{"n_head": 3, "norm_place": "pre", "norm_eps": 1e-05, "rope_base": 10000.0, "attn_scale": 0.177, "parallel_block": false, "init": "normal", "beta2": 0.99, "weight_decay": 0.039, "warmup_steps": 92, "schedule": "wsd", "decay_shape": "linear", "doc_mask": false}
Each number is 128 + 32 x the weight over its row's rms, rounded and kept within 0 to 255. Layers, rows and columns count from 0. Numbers have three digits each. The size before them is the row's rms in percent of the matrix's.

# layer 5 MLP up, 192x64, rms 0.467, rows 181-191, columns 0-63
103:100099094125134140064149131113120167131136102134191119143124126127132121199050162192117146121140115164154086178158091159156136100100117090175092164143100152129143093131092076171079167117082155
098:159107149072148147161090110141170174129113131170117168172132199210090141143107139096193182097128119166095126130153137117136109113115092104172162184124109079113105115127153186174107122162128128
102:113130172100194158099102135171137144059155124122115110112182152180117132164135186118127118115106132075132137098098159158151143071084057163150131109103133060120158074105151136101090149118145178
099:170150124136069142113114185137198121204100159134171079138141117104120083149180077158156097158130103128082143155142036085130089150086126154128113158130136132134118126131190152113126161137160138
103:135188084124150061087137150108144128147135135154150125106075048140105135203134131070115130056129073158162158162151120125137141138139189155126151138067112127142087115177114117106098090149144126
102:126107101089131157132112194176122162142149118097139128121121128172137110171091118112132157137146141033083115127098137169180156125146095147135131064129083095088154116039139107123142108137140209
107:130213150136125136104069065111131063115149114135118139076187139162069129133144141129095140122176075182080130155159135133132150094119095097185162125189153123107075121127125152102101142160136123
097:160160068173117109186104090106146110131097073123118108103117183073125065160144067143115140122130100140187129121101135136094164162147122151167144123148071132147116128140061087135161123142051107
109:126143128139192123140097112112123119120178135168121126121087168084128130150165163123081135139122145145078143092214119153137152157135101112103148130198046124102085077100143085121180138107094064
108:091114171150158210137138133121118114181069120151163107134135149163133108222063165145136087185109079130151127118135107154145123186190092116127152156145138144133135126109154131147083140127126066
096:117130114037103124142113157142137161136096130185151121102143185163063096120151142137135153127118094080117153113158218151152121153127089178138194121136191105147148111105141167111148087170136162
# layer 5 MLP down (transposed), 192x64, rms 0.442, rows 181-191, columns 0-63
101:140108173205107107106134107092064115102108116208157149112144102164138144132096079092102118078115132069103108100152167126046166100114129151144114146110130168119130147111072114143132130073080153
098:147085188122172122088159123157025118101100098098167183150112131145169135079077107077126121149137147108184158157115105104149152119125119133144062113124162064100147123105089141161130118165122144
104:130186127157125077145116090135148079098148118077123213150147161142126156110161187087117067136154108147141100134138088150154154129210121166166159099061102110140142120178117141142110116111146174
114:137142123116111212182119123093056145122132102172122129119194089124105186102111136144115126118105158145085036131121126204115131146167088183112109119129097107081151132138129169113115088135154120
105:076124082125074135161119151133149132099129126099135115138189140133160112115165127178142090142174115085108099103128101118129148131115122107160165084184091073099145098100118037064107178094093176
098:170167090142141143181150078134173113094170153177171136105131117048135136100118151165136152108086192156142096163112141127098101094105173120113132173172160163114183128150169168110149100073150127
105:107137162103087116151113140134144086149123112091118063098132122064114121145131088112160103132115183121154114118128121121177160122064153182169197125134207116098114112179169162123165074095078121
098:082120121195177124108068113113102174162135162134113107159124139115144104182112069156159129141125068223096129154137126117103105117153148132129109086139149107075105073138092169144104094086162099
098:084151165125118085073109186098092123141129070118117135142097137103151160098158141134116118090137130096174179143082134115124113133134166132177113102140192067148232102078116113109114113170127094
103:172108103140119098118151123118179107097189165101140151131079134169126159145171146104184154124090154157116156101072129135088092074140162137078136146124118108126077048155159092101146064109166094
095:141105177123091105130057135179082110181089157124117143121133113143101142128126124139148096126117108167067133107174144176135136167147160195193091120102132158169176153082165155168081131155077139
# layer 5 MLP gate, 192x64, rms 0.446, rows 182-191, columns 0-63
110:165145144097147131133146098186084100083163073144084092105151144151139113134097112128152087148151111135163222168124116142091090139158095175101127107103088160086133088189175161150166135157164145
103:210106101085112157133091113119126070071139139114100083082147127121150096108165118135141132151126155101121143055118095142080068164155114199124099165112113168136159128177090088159111137079150131
107:173148092095089103202120124130088120102162097135127105140163134132223125099127122109140142147189099145154085105059130145088107124158118123140144088085122139134160134083151129127119112069217122
096:094172153144168174171146090021071111161092153148124037150086140145089076144102155123119158124113094122136142130136164106126167127129098093131143143110112127133086109158151133113150182114170108
095:136133164120140149161111164136193172157119145081130079151169111142060096145201142112072158074092147144120141130164166054117126117145114083165181123108151098103142144146134179141143100086156102
114:146130149148131177139102120078106095158087108088176112059119115090118082118141122107113156116137083126125112142129120173109149130167225091084136120187136185132085085084075095140143078123121142
097:131155144164102082201069141098071136100103149105085105115112093055102131115181131111078084093115164169175108123127111086119149133175124133113120161165133127171109133139100171075184101121136099
109:124151107108099121082157160140103147154088103096133148185103131163175097133147093164167118141104158055162171139095134122090136119183159071135088126114172071121195110094105098126114178167122172
101:188157082114097137158166102174125093110125147159123190130170120172094144134145113143165120131171151111080072092143128153095077127150162137101097193097126140169090088120160122168143098144154049
090:117078109060097128119057170147098150112162101181154127097167113125068139121111148136098102125117131114172133119127149149136154168087099105052164139138180105123140127097102159075090055165152145